{"init": "normal", "beta2": 0.99, "schedule": "wsd"}
Each number is 128 + 32 x the weight over its row's rms, rounded and kept within 0 to 255. Layers, rows and columns count from 0. The size above them is the row's rms in percent of the matrix's.

# layer 2 MLP down (transposed), 1024x256, rms 0.0745, rows 68-94, columns 0-127
size [ 99  95 109 114 107  99  94 114 114  99  90  71 108 110  94 102  97 105 100  89  81 104  98  18  99 111  87]
[[128 132 168  90 113  67 117 131 122 171 161 148 148 103 141 223 154  53 149 116 152  68 165  89  86 108 115  96 182 149 175 111 142 166 143 149 179 116 159  93 137  69 105 181 111  92 133 129 151 118 135 144 151 194 134  65  95 111  95 157 128  99 145 146  90 123 156 139  83  74 115 106 147 145 132 133 126 148 115 110 144 134 114 150 119 138  87 112 139 112 118 171 213  88 141  92 134 124 132 157 139 172 148  84  94 154 154  96 149 127 113 134 173  71 150  59  75  83 124 124  97 158 129 128 112 149  92 146]
 [139 113 102 117 151 104 107  60 111 165 153  85  75  85  69 132 113 117 199 100 124  88 162 125  84 119 151 123 131 105 113 122 112 116 118 175 114  95 126 134 176 154 136 118 164  92 120 168 133  69 151 130 167 145 114 140 142 108 117 142  84 106  86 103  97 119 175  64  89  92 113 141 179 120 148 171 131 102 132 192 105 149 152 121 124 120  82 118  92 139 173  58 181 152 105 134 139 153 129 137  83 113 135 116 124  85 141 204  92  69 130 141 133 127  97  69 122 151 178 136 143 132 161 110 140 122 113 104]
 [124 126 150 152 143 139  73 112 110 126  75 134 144 108 135 184 130 141 138 133 140  95 189 122 162  99  95 132 114 177 124 100 101 115 144 118  70 130 126 112 164 137 107 109 102 111 203  75 100 100 167 115 107 128 111 146 147  96  98 113 128 178 138 128 100  88  92 125  79 169 165 142 131 167 179 164 181 119 177 123 101 107 141 153 125  88 121 180 100 135  82 145 162 117 174 141 139 177 118  71 155 129 144 122 181 154 102  70  96 148 143  97 140 139 247 150 107 114 152 144 131 130  97  96 160  49 100  94]
 [151 126 153 133  81 105 133 142 161  66 105 177 102 159 216  69 171 150 102 137 146  95  94 164 154 135 101 197 110 106 175  88 156 116  81 116 126 137  60 133 114 174 140 136 103 120 107 149  92 186  93 121 127 120 174 163 110 154 130 186 115 169 220 139 114 115 123  95 176 152 163 139 188  73 180 151 201  90 116 115 191 159  94 154 104  98 154  89 139 138  72 129 111 114 107 117 148 133  94 137 105 142 115 145 137 163 134 153 150 131 154 141  97 166 153 113 163 133 120 150 115 106 181  79 149 169  38 115]
 [155 141 141  98 100  52  59  78 107 156 117 169 151 132 144  41 161 141 127 224 101 102  93 176  65 131 106 191  97  97 104 122 143 145 141 129  75 140  95  63 106 187 132  99 147 162  91 114  96  80 134 110 125 162 146  89 149 119 138 103 175 129 165  82 107 156 101  77 136 115 120 109 161 111 139 103 161 118 125 131 158  64  97 159  95 138  93 113 130 104 101 143 111 148 183 143 150 188 149  75 100 122 188 121 131  76 151 123 142 170 170 138 103 103  96 149 121 141 148  93  92 145 117 181 144 143 171 127]
 [134 135 129  91  71 108 146 166 129  99  80  74 142  88 157 159 138  90  81 113 160  67 149 125 168 103  77 149 121 214 133  95  93  70 106  93 130  78 100 186 101 153 125 122 110 144 137  67 106 148  96 150 126 114 115 110 155 178 150  56 120 150 127 105 178 137 120 139 189 142 127 135 112  95 166  95 168 142 115 115  83 168 143  77 153 154 123 132  92 167 127 187 144 128 179  83 104 146  48 144  78 154 146 124 138 171  93 110  48 123 101 118 130  95 174 170  89 110 166 131 126 170 135 181 123 130 176 168]
 [110 132 107 104 135 138  99 138 125 103 158 108  82 140 145 164 132 102 143  85 129 112 108  72 179 135 113 157 105 122  56 114 153  94 132 137 100 155 131 166 172 127 136 197 181 149 123  85 125 141 131 111 106  87 114 107 141 160 177 100 119 101 135 160 138 204 138  84 131 132  88 122 142 123 158 131 125 133 156 165 145 138 164 114  48 190  75 114 101 109  84 146 140  94 102 122 194 143 129 125  97  72 110  95 127 136 163 134  99 106 173 138 119  85  85  98 158 155 140 155  85  88 137 124 197 123 202 106]
 [ 97 134 168  35 135 134 140 127 124 130 148 152  81 158 176 103 141 117 107 126 128 167  76 114  99 111 119 135 133 171 152 175 115 107 129 111 123  62 136 143 131 123 150 113 187 113  93 173 154 124 119 102 110 134 123 124 124  99 221 203 129 182 142 141 161  90 113  72 134 101  96  90 118 119 162 167 117  80 107  65 119 122 107 158  99 120 135 158 124 144 155  92  83 115  70  87  73 114 163 104 205 165 161 100 190 150 147 161  71 113  86 164 113 159 155 136  99 135 162 141 183  83 128 145 148 126 123 124]
 [112  92 190 109  83 119 156  73 126 116 125  93 122  98 122 173 101 161 118 152 140  70 165 165 137 168  99  91 140 123 127 106  75 172  96 164 109 150 145 183 156 161 141 185  87 166  70 147 188 121 171 134 132  68 168 112 120 122  88 121  81 104  96  90 233  92 151 129 176 140 132 152 131 127  93 103 111 172 131 132 148 144  96 150 169 136  95 162 108 116 153 103 108 139 201 113 179 146 172 166 127  92  77 120 186 124 180  80 132 125  95 126 103 151 111 125 159 112  88 174  71 105 137 137 155  90  64 191]
 [121 173 142  95 137 111 138 183 200 115 132 111 170 132 142 107 183 108  89 142 140 130  99 109  71  88  99  86 120 117 145 159 179  94 126 162 103 171 120 143 115 105 180 133 138 100 147 131 100 126  82 128  68 126 137 142 201 125  90 115 108  96 165 128 131 101 139  59  96 153 102 169 113 122 139 136 120 160  98 235  84 142 137  98  82 146 214 188 157 103 202 135  92  88 136 125 165  79 127  86 156 128 102 168  96 149  88 131 111 152  69 139 135 126 102 100 123 154 136 118 179  84 103 132 177  96 159 156]
 [110 137 126  86 124 151 169 135 160 135 135 195 172 121 150 105 187 134 143 115 140 172 161  92 124 147  92 125 153 121  85 143 119 140  99 154  93 111 125 102 162 142 116 149 147  91  92  91  96  70 137 108 132 123 123 100 110 115 125 151 126 100 138  88 154 126 133  75  82 141 118  58 102 107 129 108 143 122 142  89 101 104 141 119 109 134 115 158 167 177 210  97 129 150 114 169 114 107 109 126  99 100 123 182 170  86 134 130 149 137 146 121 126 107 100 128 135 120  26 151 153  99 156 193  98 170 115 107]
 [147 144 126 152 151 196  87 142  99 134  77 132  56  73  98  94 124 108  90 143 124 162 209  67 167  96 104 161 131 117 187  65 151  97 125 119 107 147 142 142 159 126 144 128 127 139 102  87 133  51 137 127 143 155  85  15 128 190 155 115 115 106 132  68 138  90 179   0 131 125 133 118 131  99 138 203 129 165 101 129  84  64 127 172  84 123 140 138 150 119 173 100 138  91 119  99 102 165  88 114 123 133 162 152 181  93 227  86 148 154 107 126 122 186 154 127  98 138  97 106 155 108  96 129 101 141 204 150]
 [104 114 100 179 121 125  88 178 108 117 130  95 119 199 150 154 136 123  84 121 187 150 129 128 128 181  98 176 106 118 158 123 116 128 123  79 100 125 149 149 127 153 148 103 135 133 139 128  82 121 112 127 170 174 125 116 155 166 139 111  86 100 103 160 105 100 133 113  85 133 139 136 136 135 108 119 147 137  86  81 116 152 165 105 141 157 214 150 131 187 116 100 101  89  86 168 135 107 142 128 117  90 168 103 126 107 123 123 101  78 119 108 143  95 141 119 118 102 127 165 129 168 149 146 123 178 129  84]
 [ 64  96 184 131  89 114 145 140 141 132 160  73  96 133  79  97 118 155 108 136 130 111 166 133 111 147  96 192 155 119 142  98 108 106 136  60 117 172 108 125 177 160  90 145 129  99 101 163 135   2 168 118 132 102 134 115 126 144 117 129 103  92 127  98 159  85 142 100 131 102 138 121 137 118 151 110 145  95 124  66 130 144  95 121 143 127 163 139 123 165  92 113 129  80  95 120 161 124  89 122 173 136 118 101 218 105 176  83 110 145 109 162  89 102 124 119  94 113  69 124 118 167 128 104 128 164 132  78]
 [163 167 112 159 110 141  93  97 149  80 124 111  82 126 182 135  73 166 133 144 149 152  67 150 142 122  78  70 131 138 140 122 121 107 167 193 137 133 189 122 141 133 161 130 104 126 166 125 169 101 156 171 125 113 102 147 163  62 101 111 100 101  76 125 106  97 137  36 125 163 102 130 123  14 200 140 130 154  91 117 128 102 126 175 126 146 158 127 184  98 134 106 136 160 160 160 134  85 125  82  77 130 112 139 134 154 130 117 166 116 118 100 128 148 109 108 145  53 182 126 131 109 123 134 110 105  79 175]
 [104 138  92 120 143  73 141 124  88 105 163 163 134 109 105 107 111  43  99 138 148 108  95 117 176  98  86  96 130 103 119 126 114 172 150 147 128 141 137 127 182 103 233 101 124 170 124 117 173 241 133 124 134 138 162 149 122 104 124 115 116 130 172 143 149 107  56  63 112 132  72 175 108 120 105 122 126 126  64 137 117 163 184 159 166 115 125  87 127 139 208 136 152 105  93 175 112 154 143 127 131 124 117 132  77 167 152 123 170  70 123  81 144 165 110 153 117 141  40 135 146 133 148 135 142  73  81 108]
 [129 176 112 148 101 120 108 100 112 123 152 147 134  75 124 107 138  99  62 114 153 155 135 130 131 117 118 120 131 163  88  66 166 186 119 118 137 177 156 105 143 147 164 155 171  62  97 152 116 135 139 105 102 138  81 124 132 138 167  76 121 158 171 118 119 137 164 119 119 152 138 155 133  75 148 119 108  67  50 107  95 165 112 103 144 171 113 155 155 134 146 143 204  99 101 122 132 108  70 122  97 138 145 150 177  97 125  97 116 189 154 164 107 101 153 102  85 112 166  90  98 189  88  93 192 124 135 154]
 [107 164  79  87 132  96 153 123 137 112 144 160 115 129 114 131 126  66 163  92 125 111 124 174 158 113 173 141 140 109 194 120 129 135 153 132 162 144 132  99 123 131 118 108 146 174 144 168  94  89 207 131  84 132 131 126 159 125 145 165  63  91 131  91 137  91 124 176  80 176 183 117  95 157 127  73 118 188 134 112 139 164 111 120 153 140 145 218 211 126 155 113 127 130 113 131 157 125 140 189 167  76 122 142  81 131 130  80 153 112 174 114 137 169 111 149 131 106  78 151 127  98 127 177 117 127 134  97]
 [147 145 154 137 113 105  98 126 132 135  87  96 123 145 116 109 128 128  94  93 110 113 161 174 151  82  94  87 152 125  75 124  88 149 211 104 149 129 104 165 111 130  90 108 132 154 115 186 170 103 140 137  89 128 111 111 219 151 145 130 117 179 156  84 116  78 142  76  99 164 147 153 124 123 155 142 130  91 181 124 105 127 188 138  95 159 146  59 140 129 150 208 131 112 143 139  80 162 103  96  98 147 100 163  68 196 138 137 123 161 157 124  82 192 134 126 104 129 111 114 162 157 119 136 115  90 114 135]
 [126  95 185 135 138  47 105 140 118 129  96 107 108  58 101 140 131 149 124 128  95 122 170 147 153 119 166 143 121 181 143  83  96 136 192 143 144 124  93  57 152 149 102 105 106 101 145 135 128 120  84  93  97 130 150 128 174 196 144 134 106 137 139 113 116 127  65  28 108 123 137 137 163  88 142 113 164 182  77 174 132 131 141 138 142 137  63 125 164 146 134 155 131 103 135  87 129  81 119 131 135 138  78 124 134 209 112 130 132 132 152 165  77 156 116 150 159 152 143 131  69 134 103 107  68 127 177 147]
 [104 144 132  76  74 118 132 152 137 124 121 146 145 101  88  96  92 117  85 130 139 180 102 119 172  53 127 172  83 105 189 128  87 145 125  83 143 127 125 131 113 136 154  79 127 122  84 133 129  92 116 139 140 115  66  83 188 171  92 118 101 124 129 135 147  78 152   0 101 163 147 168 138 121 129 156 180 117 138  98 136  64 135 146 130 124 174  86  66 140 122 147 160 137 137 127 127 137  99 138 103 142 106 135 118 112  99 116 121 138 150 104 183  83 118 211 105 169 144  79 139 152 115 137 122 119 158 139]
 [160 191 125 110 102  87  84 149 116  69 119  82 139 171 116 174 165 201 106  81  83 126 124 117 147 142 120 158 147 124 143 127 154  63  90 179  98 182 152 100 152 136 147 112  77 144 207 117 127 152  89 155 202 150 130 117 153  66 100 126 134  89  97  99 189 116  88 132 106 167 107 140 147 107  91 152 145 114 195 103  54 110 108  82 111 184 152 130 135 184 164 159 161 113 160  86  86  96 147 172  78 174  95 132 134  85 168 166 145  96 122 141 185 129 106 115  75  79  54 141 101 128 219 102 147 122 144 132]
 [111  96 108 131 104 172 144 132 198 122 134 172 111 127 138 152 191 190 123 186 133 171 170  48 137  91 105 153 117 180 190 122 182 172 118 130  92 150  64 161  80  96 176 149 182  82  55 112  86 129 110 115 203 130 132 159 145  83 115 149 144 128 123 173 132  64 168 121 118 133  95 150 113 118  87  76  45 117 152 132 117 104 142 152 127  80 185 124  96 167 142  86  87  80  65  93 109  86 129 147 105 155 147 174 136 155 108 123 148  95  99 135 133  90 147 103  81 114 158 224 165 159 159 160 156 104 171  70]
 [127 146  82 186  92 124  81  81 174 188 147 107 130 123 170 137 179 160 179 159 149 134 141 180 109 151 115 161  98  92 134 126 145 136 135 175 157 105  95 119 120 175 167 153 120 153  63 132 164 149 101 153 133 200  87  96 102  54  91  90 131 137 129 119 120 149 162  30 118 149 188  80 135  68 171 126 107 148 134 198 126  93 182 104 161 148  97 138 106  96  86 106 133 167 112 133 144 155 152 118  92 106  98 132 133 148 167 110 126 144 123 120 136 156 160  69 148 131 128  96 151 110  99 109 189  84  69 154]
 [137 160 140 129 130  73  81 115 112 185 147 171 112  82  62 113 144 108 169 102  87 185 147  96  96 141  58 188 149 115 159 116 156 111 112 150  96 143 149  33 132 122 154 105 188  98 170 174 145  57 148  93 138 157  84 113 169 176 101 108 124 145 125 178 111 156 146  71 117 104 162 125 162 100 158 184  90 109 138 124 155 139 116  93 169 113  98 108 114 114 125  84 149 124 109 128 167 125 146  94 151 116  89 104 153  93 154 158 136 100 164  89 103 113 162  97 139 153 118 175 110 160  96 125 124 118 113 133]
 [146 133  84 103 106 134 108 140 113 134 113 114 126 133 138  80 132  66 158 164 146 156 110 229 146 122 139 103 110 115 107 104 154 119 111 126 144 111 137 113 122 159 107 135 116 103 121 172 108  88 134  64 149 151 147 121 110 160 160 102 152 124 176 155 108 134 107 150  85  73 114 151 120 140 136 172  35  77 115 178 183 161  87  88 168 161 171 118 103 120 132 146 135 153 101 147 102 109  89 116 136 111 115 153 190 116 134 136 129 168 143 130 122 151 120 122 111 195 189 104 102  91 133  78  82 122  93 118]
 [136 125 171 122  42 119  29  89 190 106 189  58 133  42 182 150 145 121 116 135 127 132 178 165 141 174 119 152 172 134 113  91 160 145 143 180 119 135 110  57 144 146 135 145 134 140 130 154 160 145 129 102  88  84  79 204 125 127 143 109 103 154 140 146 112 101 117 145 124 102 147 125 126 111 186 111  93 115  79 156 125 173 108 135 142 108  60 107 142 153 118  97 147 136  69 102 139  80 142 141 154 137  97 115 135 131  95 125  99  91 122 159  82 101  99  81 121 155 180 144  82 106 161 134 159  78 150 127]]
# layer 2 MLP up, 1024x256, rms 0.0812, rows 69-95, columns 0-127
size [ 89 107 117 112 106  97 113 108  97  91  88 108 104  89 101  99 109 107  94  91 107 103  33 101 102  89  84]
[[170 129 146 111  94 107 141  88 196 123 111 142  88 126 133 115 182  82 137 158 122 162  73 145 183  93 149 100  96  81  70 124 141 155 112  87  96 140 162 123 153 109 171  98 121 108 149 135 125 118  89 171 168 138 130 167 123 115 114 117 150 156 109 134 104 125 157 168 114 132 185 118 126  66 153 144 101 112 111 119 126 149 144 137 153  79 155 135 142 140 126 149 211 136 146 103 122 101 109 121 132 170 121  74 132 119  91 180 120 112  70  95 139  88 174 201  88 147 109 174 146 181 177 113 167 111 111 153]
 [131 157  84 128  99 125  67 135 131 143 115 118 114 133 152 141 107 162  76 117 162 156  88  98 152 129 158 124  91 144  79 122 172  88 103 140 146 150 114 162 142  86 157  97 133 120 105 121 151 155 132 138  76 155 146 131 127 171 105 146 170 127 125  81 110 141 112 175 114  87 166  94  79 119  27 112  48 101  51 126 148 135 161  67 136  67 162 139 104 137 138 147 120 117  90 134 121 154  90 148 109  92 107 129 112  98 105  94 117  34  87 191 134 176  97 119 129 122 122 117 183 121 135 114 156 111 125 115]
 [135 152  97 159 132 103 107 146 124 117 133  87 172 137 146 109 119 112 133 102 118 133 108 132 191 156 106 168 118 146 136 150 142 118  82 129 127 148 171 116  62 125 110 143  98 124 160 129 131 136  95 119 131 180 140 120 117 172 107 129 119 129 136  92 153 112 156 177 122 131 168 178 146 126 169  95 120 144 136 122 123 128 193  75 177 102 162 140 126 103 135  43 187 152  72 123 108  89 182 130 137 124 151  84 170 137 121 144 152  69 140  84 123 154 121 125 112 152 137 130 145  97 125 111 135  62 156 155]
 [137 114 118 179 111 102 120 104  92 120 121 120  60 105 155 159  85 102  94 107 134 107  92 181  98 121 168 177 154  69 107 142 163 127 116 152 152 160 111 114 166 155 133 115 171  59 109 134 109 152  85 111 136 148 100 130 180 171 177 101  57 163  94 150  98 123 106 152 121  34 159 102 150 125 145  74 118  91  89 169 113 132 157 172 130  94 123 158 122 106 175 104 202 145 118 179 108 125  93  84 137 127 132 103 163 114  94 166 180 123 137  97 129 122 140 141 204 117 193 119  98 111 111  63 108 158 159 129]
 [161 116 113 165 126 127  93 116 177 101 142 109 160 152 130 150 143 112 135 162 203 154  77  74 100 135 146 133  82 140  72 131 108 154  75 128 136 130  92 134 155  68 115 118 185  91 118 122 103 157 113 113 159  91 158 120 111 105 184 128 126 132 126 187 153  99 115 152 117  33 107 173 179 120  79 121 119 107 109 119 166 102 135 145 115 116 118  89  81 126  92 134 123  64  82 106 107  69  75 140 141 126 131  98 130 118 131 187 180  82 102  94 149 139 149 150  57 100  97 140 119  67 167 100 189 124 147 105]
 [153 171 144 133 109 110  76 118 137 173 158 169 164 120 123 117 159 104 145 147  67 151  64 151 118 103 195  64 139 193 142 169  44  76 116 139 181 135 125  73 122 146  81 133 183 104 152  94 163 158 138 154 188 165  95 121 132 160 134  91 140 152 110 104 157 123 117 163 125 100 134 152 139 110 173  76 176  93 128 106 127 132 141 132 134 169 125 125 134 103 191 153 166 128 127 137 100 109 145  93 121 150 125  93 141  89 132 124 139 114 109 151 128 130 176 102 113 121  93  91 130 136  79  95 106 149 111 189]
 [145 106 108 143 118 110 127 103 138 208 141 124 102 129 155 128 140 161 135 125 116 127 133 173 105 147 144 136 112 107 123 121 148 111 107 166  84 123 133 168 112 171 181 162  77 131 119 183 163 135 135 114 123  53 121 173 119 104 147  68  92 118 116 132 141  90 162 162  85  76 151 155 237 123 129 126 126  60  70 139  79 133 168 101 170 156 119 127  93  83 158 130 174  84 121  98 100  85 130  76 118 203  92 121  80 144 141 147 156 115 118 133 148 183 171 158  92 131 155 145 106  78 112  94 167 164 156 119]
 [142 149  67  76 115 136 102  95 178 215 115 129 127 149 136 148 107 120 152 130  88 112 107 194 145 132 145 141 151  65 141  41 119 213 133 167  86 112 112 193 154 160 163 198  79  99 100 143 168 152  92 107 171 120 174 160 110 163 113 120 129 116 143 181  99 122 128 158 122 106 158 110 121  83 174 120 131 126  29 104 176 132 158 113 227 153 173 160  73  95 174 121 152  92 121 144 107 146 142 161 152 182 114 107 106  77 112 135 105 137  84 146 141 122  62 147  98 113 130  98  69 155 121 152  95 177 172 137]
 [150 203 111 124  97 102 114 136 111 131 141  90 179 153 100 195 126  89  68  74  98 107  98 119 104 131 113  99 121 119 134 130 104  54 118  93 131 172 122 153 126 118 191 169 157 118 161 150 123 162 120 126 143 109  83 160 130 118  99 134 158  97 132  97 133 152 173 145 166 135 226 125 155 113 109 117 118  81  63 133 123 178 104 124  97  96 102 188 108 155 177 146 167 169 127 130 147  86  71 137 170 159 100 144 130  67  95 159 169 154  88 193 137 126 130 173 105 143 161 113  99 137 108  87 109 111 162 134]
 [128 130 133 119 133 168 173 121 150 176 123 159 103 109 139 158  99 132 138 115 138 112 128 159 105  99 112  86 143 183 155 135 144 116 156  93 101 127 111 137 116  95 143 119 159 153  74  77 130 143 114 140 123 126 110 148 188 120 147  73  79 172 112  79 124 148 144 143 124 114 148 133 170  93 189  89 103  86 115 126 154 116 110  62 132  97  68 111 117 202 150 150 113 101 141 139 166  86 110 148  91 132 146 189 157  29  77  98 140 128  99 123 124 137 128 143 114 121 144 128  83  80 102 241 139  83 144 105]
 [132  82 129 217  84 100 136  68 186 142 118 148 169 193 142  95  96 157 143 105 100 132  79  99  93 115 160 106 146 113 127 129 123 145 121 145 148 162 126 122  93 180 168 103 177 143 103 136 118 150 164 161 147 182 143  67 112 118 139 161 107 172  84 145 151 199 144 134 166 144  89 125  73 117 129 109 125  95 128 143 123 176 129  65 114 133 107 128  97 176 165 132  79 133 132  94  80 100 150  93 108 181 131 129  97 120 136 141 135 114 108 160 169 160 147 147 179 188 130 180 142 131 159 111 136 119  94  61]
 [171 168  46 151  83 123 125 109 144 145 134 127  96 166 136 194 147  88  69 139 120 124  98 128 118 190 159 141 133  96 122 127  49 126 162 119 128 112 145  98 121 166 124 118 111  81  66 161 150 128 141 138  75 132 110 132 150 111 145  68 145 113 112 140 148 126 164 175  76 108 168 107 138 132 184 109 170 116 120 109 136 204 127 168 100 123  98 191 109 176 177 153 175 168  82 123 154 118 146  70 123 137 102 155 148 112  93 140 123 128 108 104 166 120 115 116 132 182 165 127 150 132 206 136  90 151 163 151]
 [184 114  69 157  63  68 133  87 141 164 173 133 105 149 128 176 153 150 110 108 114 169 115 117 155 165 121 129 115 108  69 133  85 156 123  95 123 153 118 145 120 123 149 120 136  91 109 135  94 124 143 148 163 153 183  94 103 164  88 109 116 124  94 123 132 117 126 159  93  81 195 138 179 144  71  80 139  73  76 137 165 174 165  22 167  85 155 161  81 137 112 103 147  95 104 105 162 133 154  58 116 151  79 133 147  89 126 143 145  99  81 161 148 147 128 154 125 120  97 120 164 125 138 159 143 127 156  99]
 [166 116  64 117 103 126 102  51 174 152 157 143  86 115 168 148 111 129 148 159 147 116 112 164 128 149 132  72 100  76 118 125  79 111 152 152  88 156  99 106 126  78 101 177  92  86  98 135 155 138 114 176 105 137 116 115 131 163 134 119 115 161 135 174  96 167 173 128 116 116 149 203 179  48 174 128 115 114 117 123 158 174 139  99 182 121  78 172 100 126 147 174  96 107 149 154 145  68 158  89 159 164 112 165 142  83 115 127 148 161 133 194 186 150 152  94  95 168 143 128 129  85 115  91  74 188 113 135]
 [123 142  91 129  55 144 124  99 162 217 127 118 148 153 121 129 158 160  95 140  67 207  73 111 153  99 119 155 120  60 198 144 141 105 169 104 103 132 139 139 136 140  94 173 116 129 115  94 110 155 101 151 158 117 123 116  83 167 145 117 137 170 121 146 126 153  68 152 189 141 130 125 137 100 141 141 139 141 114 135 152 163 156 118 158  91 106 133 110  95 151 141 101 100 130 136 136 114 120 163 106 153  92 159 105 132 130 171 130 127  84 158 143 133  73 102 141 129 118 145 151 127 144  89 163 122 153  92]
 [136 111 139 118  89  85  87 115 176 111 136 152 164 180 153  98 134 128  89  74 185 159 101 135 166 188 147  93 108  84 116 138 150 130  80  71 176 102 140 103 105 106 129  99  80  59  92 120 194 154  98 150  75 123 145 124 117 133 189 153  77 146  72 123 125 123 138 147  94 133 106 181 131 177 116 119 119  87  96  67 131  98 212  71 185  90 114 135 139 125 177 135  87 140  62  98 147  88 158 154 135 161 122 145 166  92 151  92 107 101 122 157 138 146 160 159 163 126 141 134 155  66 119  71 120 136 117 142]
 [133 135 133 139 119  72  79 113 116 116 167 108 143 193 129  86 183  86  91 108 111  95 109 140 125  85 135 148 130 179 101 100 157 157 172  92 172  88  28 129 116 101 116 176 107 109 123  95 102 144 131  87 123 120 146 122 177 147  84 126 153 131 107 147  68 186 181 156 162 138 179 138 132 100 152 122 110  78  64  95 150 123 136 163 150 130 182 130 137 132 176 182 135 132 106 131 121 125 111 133 132 101 151 175 111  99  67 173 113  64 161 163 154 135 172  91 126 131 154  86 103 135 112 145 151 145  88  97]
 [143 130 118 188 130 120 127 152 149 122 133  84 138 131 133 168 139  61 108 163 107 173  97 110 150  40 146 150  95 154  74 137 173 163 121 143 148  92  96 156 122 108 160  96 159 150 104 125 157 137  82 128 101 100 151 121 166 131 198  78 151  95 144  99 131 147  77 130 176 115 166 134 173 116 121 114 140 121 124 105 176 160 164 110 149 150  85 106 116  97 201 114  54 175 118 115 120  64 162 131 134 107  76 140  70 148 106 122 147 140 117  57 120 141 137 104 132 178 149 124 166  90  75 113  88 125 172  98]
 [151 172 132 168 117 137 145  93 151 173 117  94 131  93 177 108 102 100 105 148 114 141  84 115 134 111 163 103 145 102 132 156  60 165 115 106  79  83 142 127  90  98 140 156 128  96 151 137 133 130 112 186 130  93 169 178 103  95 139  96  71  99  66 189 145 105 127 143 104 118 153 137 118 119 159 150 104  93 129 110 182 242 184  83 131  71 119 227 115  90 165 166 137 199 135 158 122 101 142 157 130 147 169 170 129 103 127 121 157  77 100 189 173 134 131 162 121 137 121 157 172  87 176 116  83 128 116 116]
 [133 175 147 164 103 109 169  70 225 121 215 133 129 193 188 138 123 163 101 171  98 113 101 144  92 130 155  48 165 134 118 132  74 131 103 158 194  96 124 133 124 121 125 116  72  63 149 110 170 137 166 128 139 131 132 166 164 140 130 102 128 160  72 137 139 205 154 132 206 160 103 122 104 118 102 135 119 114 118 147 165 218 124  93 146  82 121 136 148 116 168 145 128 155 156 148 158 139  98 164 140 143 145 126 117 114 121 119  94 145  93 139 188 114  89 166 105 142 120 110 131 128  95 167 133 113  86 114]
 [148 144  90 166 117  70 153 129 186 184 152  62 150 178 159 174 128 136 163 164 192 181 107 155  92 105 153 100 129 136 109 161  54 178  91  92 151 110 108 119 140 100 104 135 163 135  58 130 130 153 149 127  97 162 101 148 110 120 130 138  75 137 161 110  81 126 182 149 114  39 160 163  83 126  98 128 143 103  89  74 145 164 115 106 115 140 122 123 128 136 109 132  93  97  98  96 140  56 129  76 122 137 130  98  76 102 122 161  99  66 148  74 131 111 196 172 158 158 162 126 117  97 206 112 189 145 163 146]
 [154 105 130 178 128 132 137 110 196 160 132 103  85 103 168 115  67 171 142 172 186 181 142  93 204  46 175 102 132 143 161 115 100  96 137 140  98 144 132  95 103  90  65 181 123 127 131 121 114 121 187 108 161 151  66 105 137  81 129 141 117 101 116 148 123 155 120 141 115 116 162 161 159 142 131 108  78  94 128 101 170 126 134 102 156  99 180 183 117 107 120  76 119 163 173 124 146  73 155 131 129 138 101 172 131 119 107 104 141 192 152 100  97 151 123 162 104  97 165 119 192 145 124 103  89  99 192  84]
 [234 160  78 142  97  80 104  75  82 181 158 110 142 160 153 117 109 126 117 140 154 130 117 168 151 101 173 106 105 140  49 139 126  99 150 203 127 119 135 161 150 113 106 146 116 111  56  77 145 113 112 145 166 136 154 121 142 161 142 121 111 197  73 167  80 148 122 189 127  58 167 166 181 115  52 140  71 113  81 114 141 172 111  64 205 139 105  92 104 122 109  93 149 119 106 108 165  95 170 161 128 169 100 130 162 130  80 134 123 108 156 144 133 125 145 126 121  79 127 104 147 115 156 142 145 139 157 108]
 [143 137 115 141  98 144  66 173 226 126 206 114 159 119 140 166 188 113 135 138 114 110  22 122  74 126 157 204 141 101  78 132  85 149 167  90  91 161 113 183 113 109 133 141 102 136 139 111 124 134 166 114 109  87 163 148 126 145 116 165 115 160  98  97 141 158 111 139 113 120 138 138  85 162 110 123  78  92 122 153 138 189 138  37 143 113 163 130 150 125 144 126 114 154 134 163 127 149 161 123  82 134 127 149 184 133 108 117 130 142 176 148 137 147 162 138 142 132 119 101 194  80 126 134 143 137 195 107]
 [207 126 104 115 115 133 101 146 136 176 106  89  91 187 201 129 158  90 108  98 124 195 101 107  91  85 173 126  78 144 141 104 182 154 154 126 170 133  98 110 157 139 116 152 122 100 116  84 118 162 100 146 110 146 118 156 164 146 159  99 111 126 139 106 116 135 131 161 115  93 192 166 168 108 139 121  95 119 111 162 113 127 132  92 144 116 119 110 132 171 127  89 152 140 107  81 147 139 111 108  65 170 164 101 160  54  79 110 208 133 161 153 135 110 126 136 128 174 136 176 101 152 182 172 105 128 141  71]
 [143 124 131  81 165  76  99 162 167 213 127 127  96 170 160 189 110 153 118 115 128  95 138 123 141 125 149 122 153 139 151 122 117 176 171 135  84 128 182 187 118  90  90 111  71 155 134 123 132 147  77 158 140  81  82 146 135 120 124 121  48  95 107  92 116 137 117 172  90 121 160 182 165 184  82 125  83  74 115 124 154 142 161  79  98 113 168 137  75 130 160 132 127 107 136 115 106 118  97 131 139 188 114 138 118 153 116 127 161  69 110 108 133 119 164 183 124  70 176  72 125 153 160 100 123 100 161 146]
 [148 112 112 176  93  87  84  83 133 117 125 109 153 161 141 109 160  83  76  99 134  98  64 118 133 103 114  97 180 130 137 142 148 139 172  57  75 164 142 113 149 117 102 129 129  98 109 104 132 179 141 157 117 132 166 197 133 185  95 121 140 161 144 128  98 146 117 172 133 139 132 122 160 113 144 115  68 133 122  63 176 136 115  51 172 135  81 121 101 124 152 133 163  84 115 175  94  71 144  93 125 142 114  61 141 151  91 176 107  59 170 107  93 151  84 122 137 165 151 102 167 120 143 212  82  66 174 167]]